Weights of a small GPT-style language model, trained from scratch on English Wikipedia.
Size: 22 layers, width 160, 5 heads of 32, MLP 640 SwiGLU, vocabulary 2048, 9.36M parameters.
Architecture: biases on query, key and value, tied embeddings.
Each number is 200 + 30 x the weight over the matrix's rms, rounded and kept within 0 to 999. Layers, rows and columns count from 0.

# down: layer 8 MLP down (transposed), 640x160, rms 0.064, rows 87-100, columns 0-79
# gate: layer 8 MLP gate, 640x160, rms 0.0661, rows 88-100, columns 0-79
# up: layer 8 MLP up, 640x160, rms 0.0611, rows 88-100, columns 0-79
down87,182,179,241,230,254,164,162,203,207,198,198,177,181,228,222,191,233,238,150,167,216,191,185,217,164,172,207,212,255,180,159,203,152,170,178,182,187,269,142,189,250,163,186,184,211,173,227,219,179,222,190,271,179,186,197,217,182,231,201,187,202,205,212,162,125,133,181,216,214,215,194,196,144,247,164,223,183,222,158,185
gate88,147,204,183,190,197,185,156,186,218,275,233,230,169,195,162,198,184,159,235,201,165,179,269,218,176,211,176,227,231,173,162,211,182,181,176,125,175,211,205,207,221,208,176,172,205,222,193,241,230,191,217,229,245,216,217,198,187,225,155,196,243,198,171,191,254,158,248,216,170,176,209,192,204,220,200,192,185,255,219,158
up88,173,193,189,183,212,221,193,168,241,192,148,221,157,215,201,262,202,184,207,234,214,198,204,218,254,179,169,195,193,221,212,173,216,252,196,192,247,207,167,216,192,121,154,218,235,191,192,195,181,210,182,168,223,169,203,229,187,159,167,207,236,240,160,210,211,172,190,145,227,156,162,203,219,189,196,233,209,217,229,241
down88,276,234,194,144,168,224,225,238,188,143,167,203,201,209,238,225,213,209,161,141,234,212,152,202,185,220,187,153,172,289,189,192,239,237,197,222,216,187,219,231,176,176,204,209,255,173,169,133,161,242,184,205,176,184,198,177,216,185,218,196,158,237,221,171,218,250,180,180,233,210,180,233,161,206,198,201,171,200,196,196
gate89,219,256,225,155,230,224,228,199,219,206,164,311,215,230,291,223,177,240,166,211,204,199,222,160,197,235,174,185,201,207,191,193,220,157,226,213,170,231,172,160,196,243,247,238,294,211,219,215,213,159,228,184,206,140,211,239,265,216,192,227,246,180,238,213,220,225,241,212,197,217,188,246,142,170,221,160,209,231,167,209
up89,229,192,218,183,166,251,223,214,134,167,306,216,237,139,164,209,220,215,170,182,195,224,218,179,147,234,164,225,173,161,249,142,244,172,152,210,182,245,170,151,123,190,208,207,217,187,205,171,249,227,219,102,183,151,220,223,221,109,221,240,177,136,169,177,170,130,215,245,219,183,205,211,231,238,240,196,224,141,184,114
down89,202,232,171,170,228,256,222,249,189,157,197,174,244,195,178,209,228,220,225,133,201,172,207,170,228,225,188,259,187,176,258,232,244,194,184,165,191,288,210,202,187,148,229,219,144,166,279,176,257,198,233,200,182,160,217,241,268,168,188,234,157,209,214,210,202,141,215,229,199,163,173,203,267,232,187,174,184,178,173,159
gate90,227,191,183,189,176,153,191,212,194,195,203,253,178,203,226,208,153,186,183,200,205,170,187,189,219,165,210,187,183,196,218,208,201,202,216,163,223,147,167,215,146,221,184,183,204,210,170,204,220,223,202,178,190,229,189,161,223,162,195,209,207,202,206,195,239,230,227,210,190,207,229,213,167,182,191,208,128,192,195,235
up90,227,173,192,198,162,219,185,222,175,206,168,181,197,204,168,196,168,214,241,134,191,203,200,227,220,207,232,192,221,225,218,258,224,215,265,190,187,221,240,210,193,185,172,207,199,158,230,191,201,246,190,207,161,207,207,197,223,196,193,164,172,193,178,223,218,221,231,203,203,251,193,240,206,187,129,230,158,199,180,209
down90,197,248,245,195,242,217,165,173,150,193,196,211,150,203,212,208,237,232,189,233,201,228,180,206,193,279,259,244,213,206,193,190,196,260,203,243,159,208,243,172,191,184,218,227,193,219,166,230,213,214,205,223,186,207,196,240,170,242,211,231,185,253,202,176,155,209,222,175,246,203,175,179,224,204,178,222,208,179,202,151
gate91,194,169,190,237,179,168,244,193,244,164,159,180,181,183,267,164,176,224,201,178,182,220,190,187,226,284,279,217,149,164,212,152,188,214,214,94,230,238,201,202,162,154,234,195,191,228,268,226,269,213,195,266,199,180,253,142,223,212,224,194,160,222,230,178,191,174,171,181,241,232,219,203,159,211,206,196,208,197,222,172
up91,139,179,158,214,160,229,226,179,150,224,188,173,208,197,169,245,229,187,194,248,189,208,243,257,216,202,224,152,199,219,223,182,195,155,185,210,135,209,202,187,159,167,250,111,186,174,234,219,228,192,191,224,225,175,158,199,222,225,218,133,147,213,193,200,220,209,185,192,203,179,195,221,249,242,195,192,208,205,135,208
down91,140,209,227,229,157,216,194,149,165,216,131,143,143,164,211,210,202,165,183,176,210,230,201,201,212,239,186,187,207,218,233,155,154,168,231,235,179,262,194,225,234,175,200,219,169,216,197,221,234,180,221,229,281,263,178,250,198,195,213,158,182,201,238,201,215,178,276,244,152,134,182,214,248,249,211,201,271,128,180,214
gate92,214,236,230,131,192,218,189,183,149,186,158,155,207,246,176,219,173,197,176,205,202,204,166,183,221,195,165,176,257,205,184,237,229,201,166,147,234,218,204,218,162,225,156,177,188,163,131,190,109,190,235,189,156,155,166,237,219,239,162,198,229,206,173,219,187,191,230,157,226,213,194,213,196,175,194,216,213,249,255,214
up92,144,211,164,212,192,186,184,223,201,196,200,196,136,127,250,156,180,176,222,181,189,150,192,244,216,162,255,182,204,222,237,162,228,174,168,227,241,193,197,184,183,189,208,267,148,149,185,266,244,209,221,242,158,222,218,191,210,251,207,162,172,204,235,234,189,214,195,196,182,173,222,124,180,252,165,194,181,170,215,162
down92,175,191,221,185,157,176,180,208,204,168,190,241,255,210,211,248,150,228,218,146,188,180,235,232,186,178,184,229,228,233,239,180,228,253,161,237,256,166,224,204,167,150,178,212,225,242,203,139,222,269,178,214,201,207,212,198,220,238,155,220,142,248,215,249,207,229,183,174,180,225,193,199,175,166,148,191,237,165,208,132
gate93,200,204,209,158,249,207,188,137,245,178,154,200,194,204,245,198,221,222,203,238,215,169,182,246,228,186,265,203,255,231,152,243,171,234,226,154,199,220,208,261,199,233,201,197,234,210,179,179,165,160,190,173,204,218,188,226,199,197,198,218,261,139,181,169,185,184,168,195,221,203,153,175,173,205,174,201,241,190,222,181
up93,178,179,229,176,188,171,202,257,204,244,210,216,202,219,113,189,197,194,241,179,232,232,268,234,258,220,239,245,165,208,222,225,225,203,179,209,219,229,237,183,238,217,198,222,216,159,188,212,170,161,258,212,257,227,205,230,209,175,191,145,258,219,192,214,169,190,212,267,166,242,180,177,181,154,224,192,191,200,212,198
down93,186,234,172,180,216,151,190,294,196,228,264,239,232,143,193,212,204,203,197,196,193,179,204,186,203,163,187,222,199,153,218,205,210,189,203,186,199,224,237,231,175,206,206,206,189,222,165,150,211,189,197,222,206,199,165,261,207,254,249,146,236,223,190,199,206,261,183,193,169,194,145,180,222,215,235,162,184,228,153,196
gate94,230,209,174,241,183,208,197,215,187,247,172,209,245,212,231,197,183,229,273,220,201,228,148,214,151,184,201,201,202,166,216,165,195,188,198,180,249,194,190,184,217,128,234,251,147,143,249,215,188,208,201,172,215,201,175,183,250,235,204,170,107,238,154,169,136,236,202,234,170,224,210,175,213,169,190,211,185,165,183,157
up94,244,191,208,264,254,181,281,185,197,243,174,197,210,227,161,201,156,149,217,212,211,200,143,186,226,187,186,218,178,197,195,158,209,227,245,173,215,213,206,207,109,207,198,192,220,170,223,178,248,188,232,209,216,238,223,130,231,194,196,196,179,196,220,238,129,176,221,211,256,196,198,223,193,267,248,187,162,301,210,224
down94,215,183,224,178,168,242,159,182,167,263,248,249,184,209,190,172,227,155,174,243,175,230,196,232,169,142,262,176,158,180,227,192,214,226,171,218,175,262,243,258,236,234,194,190,168,195,229,258,197,155,235,162,211,297,152,211,165,237,178,172,170,202,97,176,165,189,168,227,153,174,166,212,168,200,211,151,186,184,118,217
gate95,163,209,181,240,202,180,179,171,200,210,225,212,189,172,223,222,200,202,185,218,180,195,197,160,197,212,211,213,172,189,238,203,246,169,239,202,205,180,206,232,222,220,164,180,233,229,185,147,188,184,241,178,217,196,219,183,182,205,211,264,194,248,203,196,207,188,188,250,216,186,175,176,203,165,220,193,229,208,255,205
up95,169,184,188,144,199,194,193,222,164,206,198,195,162,229,207,229,226,180,160,140,173,224,179,214,222,253,192,160,188,205,191,177,222,191,223,194,210,139,175,187,222,187,183,222,185,203,217,203,229,284,172,215,168,251,167,221,227,186,198,173,236,180,161,182,215,162,178,215,177,218,183,163,185,220,175,168,184,198,206,177
down95,255,189,232,180,185,237,233,207,173,195,190,199,259,207,194,169,177,159,207,182,212,189,235,211,167,196,180,208,214,186,205,163,181,195,178,188,234,245,238,174,184,181,208,239,179,180,208,222,264,217,187,218,231,220,199,224,189,170,158,198,196,154,204,250,209,267,245,157,215,210,217,200,214,209,212,202,225,185,178,212
gate96,210,172,165,197,251,213,199,190,237,210,180,180,214,208,205,203,163,224,240,171,181,219,172,189,229,201,198,289,218,192,233,231,245,190,225,174,153,217,185,129,210,214,208,172,216,119,131,144,152,178,203,163,147,229,220,196,198,138,201,221,202,238,205,291,162,226,225,150,237,209,283,192,196,180,209,190,235,189,225,232
up96,163,241,188,174,246,224,246,161,187,196,240,130,184,174,150,216,212,165,177,166,181,225,176,211,250,205,194,199,244,164,216,250,236,204,215,176,187,203,237,154,162,229,220,178,211,182,218,211,217,205,188,226,204,218,230,218,154,186,168,203,287,168,166,238,195,203,280,259,198,167,169,161,159,201,264,176,173,190,186,223
down96,177,180,186,184,283,243,224,211,194,204,197,152,209,186,138,212,245,269,155,201,221,210,159,208,255,207,174,236,179,168,210,220,232,206,204,219,172,178,210,176,110,260,198,180,180,231,227,166,205,213,189,136,196,177,243,149,215,175,175,204,270,233,188,227,172,190,267,225,207,152,171,177,228,195,216,176,209,166,191,227
gate97,184,271,158,152,256,196,143,152,214,227,205,209,194,195,235,206,208,194,254,196,154,203,184,207,164,185,194,207,146,209,166,218,198,186,213,186,187,225,203,191,209,151,195,149,234,236,216,210,161,195,212,242,194,234,147,219,195,199,233,127,199,230,209,241,245,199,176,206,201,188,235,196,187,203,220,165,147,190,250,193
up97,185,154,176,109,200,182,182,175,175,196,137,229,171,210,183,217,209,238,219,189,212,209,202,157,177,203,221,194,199,202,228,176,165,168,155,230,236,206,221,248,194,207,164,176,203,247,185,176,198,184,223,192,199,205,201,277,204,214,247,226,178,226,198,240,175,208,173,202,179,191,204,216,219,180,216,216,178,173,269,191
down97,203,144,219,167,219,201,222,166,156,171,216,205,215,197,170,181,212,191,231,241,229,240,180,220,192,224,194,155,205,257,196,235,217,211,189,231,173,280,213,198,165,256,198,182,206,236,173,188,157,200,172,165,226,205,181,198,179,199,228,210,141,207,205,196,189,261,185,227,173,192,213,203,206,208,263,220,152,218,244,146
gate98,181,204,261,224,203,290,213,255,204,190,164,188,187,192,184,190,204,154,268,208,191,194,234,228,191,226,213,133,198,204,262,177,220,203,130,133,178,212,175,210,256,184,212,142,172,204,183,192,240,187,180,266,204,192,265,251,222,257,191,162,137,128,174,160,165,188,201,206,231,225,186,181,186,158,158,189,197,193,152,192
up98,232,170,210,155,222,170,238,226,179,197,169,185,233,173,227,195,164,191,189,143,168,203,215,209,144,193,222,191,202,215,248,187,189,148,216,205,189,115,230,310,146,184,165,160,192,196,242,168,159,196,182,209,197,185,234,244,243,234,231,235,147,132,183,246,210,185,222,214,233,235,214,206,177,154,224,258,193,202,203,172
down98,192,197,185,162,223,233,158,215,192,200,227,243,198,208,223,226,214,198,220,250,266,199,232,265,198,215,163,222,224,234,181,193,238,232,194,193,212,254,181,159,232,292,210,235,215,143,241,157,225,172,212,195,188,231,195,174,244,199,165,236,236,147,186,205,233,202,226,176,198,173,229,136,205,203,163,219,138,189,183,210
gate99,244,210,179,233,203,201,247,142,217,231,201,209,196,225,203,169,245,162,217,223,181,243,158,148,234,158,259,236,203,248,236,200,221,213,235,202,229,287,238,190,186,124,170,196,236,243,246,242,213,244,150,161,184,194,116,208,187,223,226,175,221,228,197,160,220,207,205,247,169,203,254,186,124,147,208,188,184,187,141,231
up99,200,222,193,216,220,202,190,147,138,264,184,200,214,146,167,184,152,205,120,182,195,187,216,180,211,148,188,223,216,219,215,208,186,205,165,219,194,151,162,229,175,265,172,153,198,193,174,163,251,252,257,209,219,171,126,124,213,179,201,192,239,226,165,208,211,227,159,187,159,138,217,175,183,209,178,201,207,177,240,174
down99,217,160,193,186,230,223,193,147,216,241,199,184,149,146,184,236,223,225,214,225,137,172,181,180,212,155,184,199,215,178,196,198,159,196,181,179,130,248,155,172,221,209,160,202,233,206,181,171,266,235,181,210,185,246,244,194,163,184,233,128,230,209,214,193,192,261,155,189,175,175,266,182,165,184,216,228,261,160,128,187
gate100,218,176,179,205,235,220,228,185,217,215,232,194,194,183,232,165,178,256,222,247,212,189,201,190,227,187,186,141,202,202,207,246,190,181,174,210,146,190,150,195,225,208,244,228,243,221,212,331,153,182,198,223,240,175,247,209,215,198,178,201,214,287,162,181,187,188,236,186,197,138,222,192,222,242,202,225,201,213,212,195
up100,160,209,183,177,209,165,163,271,161,189,155,186,195,193,165,214,200,191,181,200,216,225,222,217,267,247,181,153,179,133,239,134,192,208,237,173,169,238,201,173,207,210,200,208,212,173,215,178,172,247,242,275,215,160,237,182,195,196,222,246,194,203,201,174,131,178,241,224,198,229,183,197,196,240,150,224,190,212,199,185
down100,200,193,224,239,214,216,164,236,152,236,146,247,191,158,166,196,214,219,161,152,186,271,275,171,211,210,191,198,216,221,180,139,207,210,271,182,206,231,209,202,126,211,207,191,202,177,201,193,210,236,198,178,229,193,202,215,220,222,205,195,173,172,254,152,208,298,228,256,238,216,201,153,168,190,185,189,187,211,194,232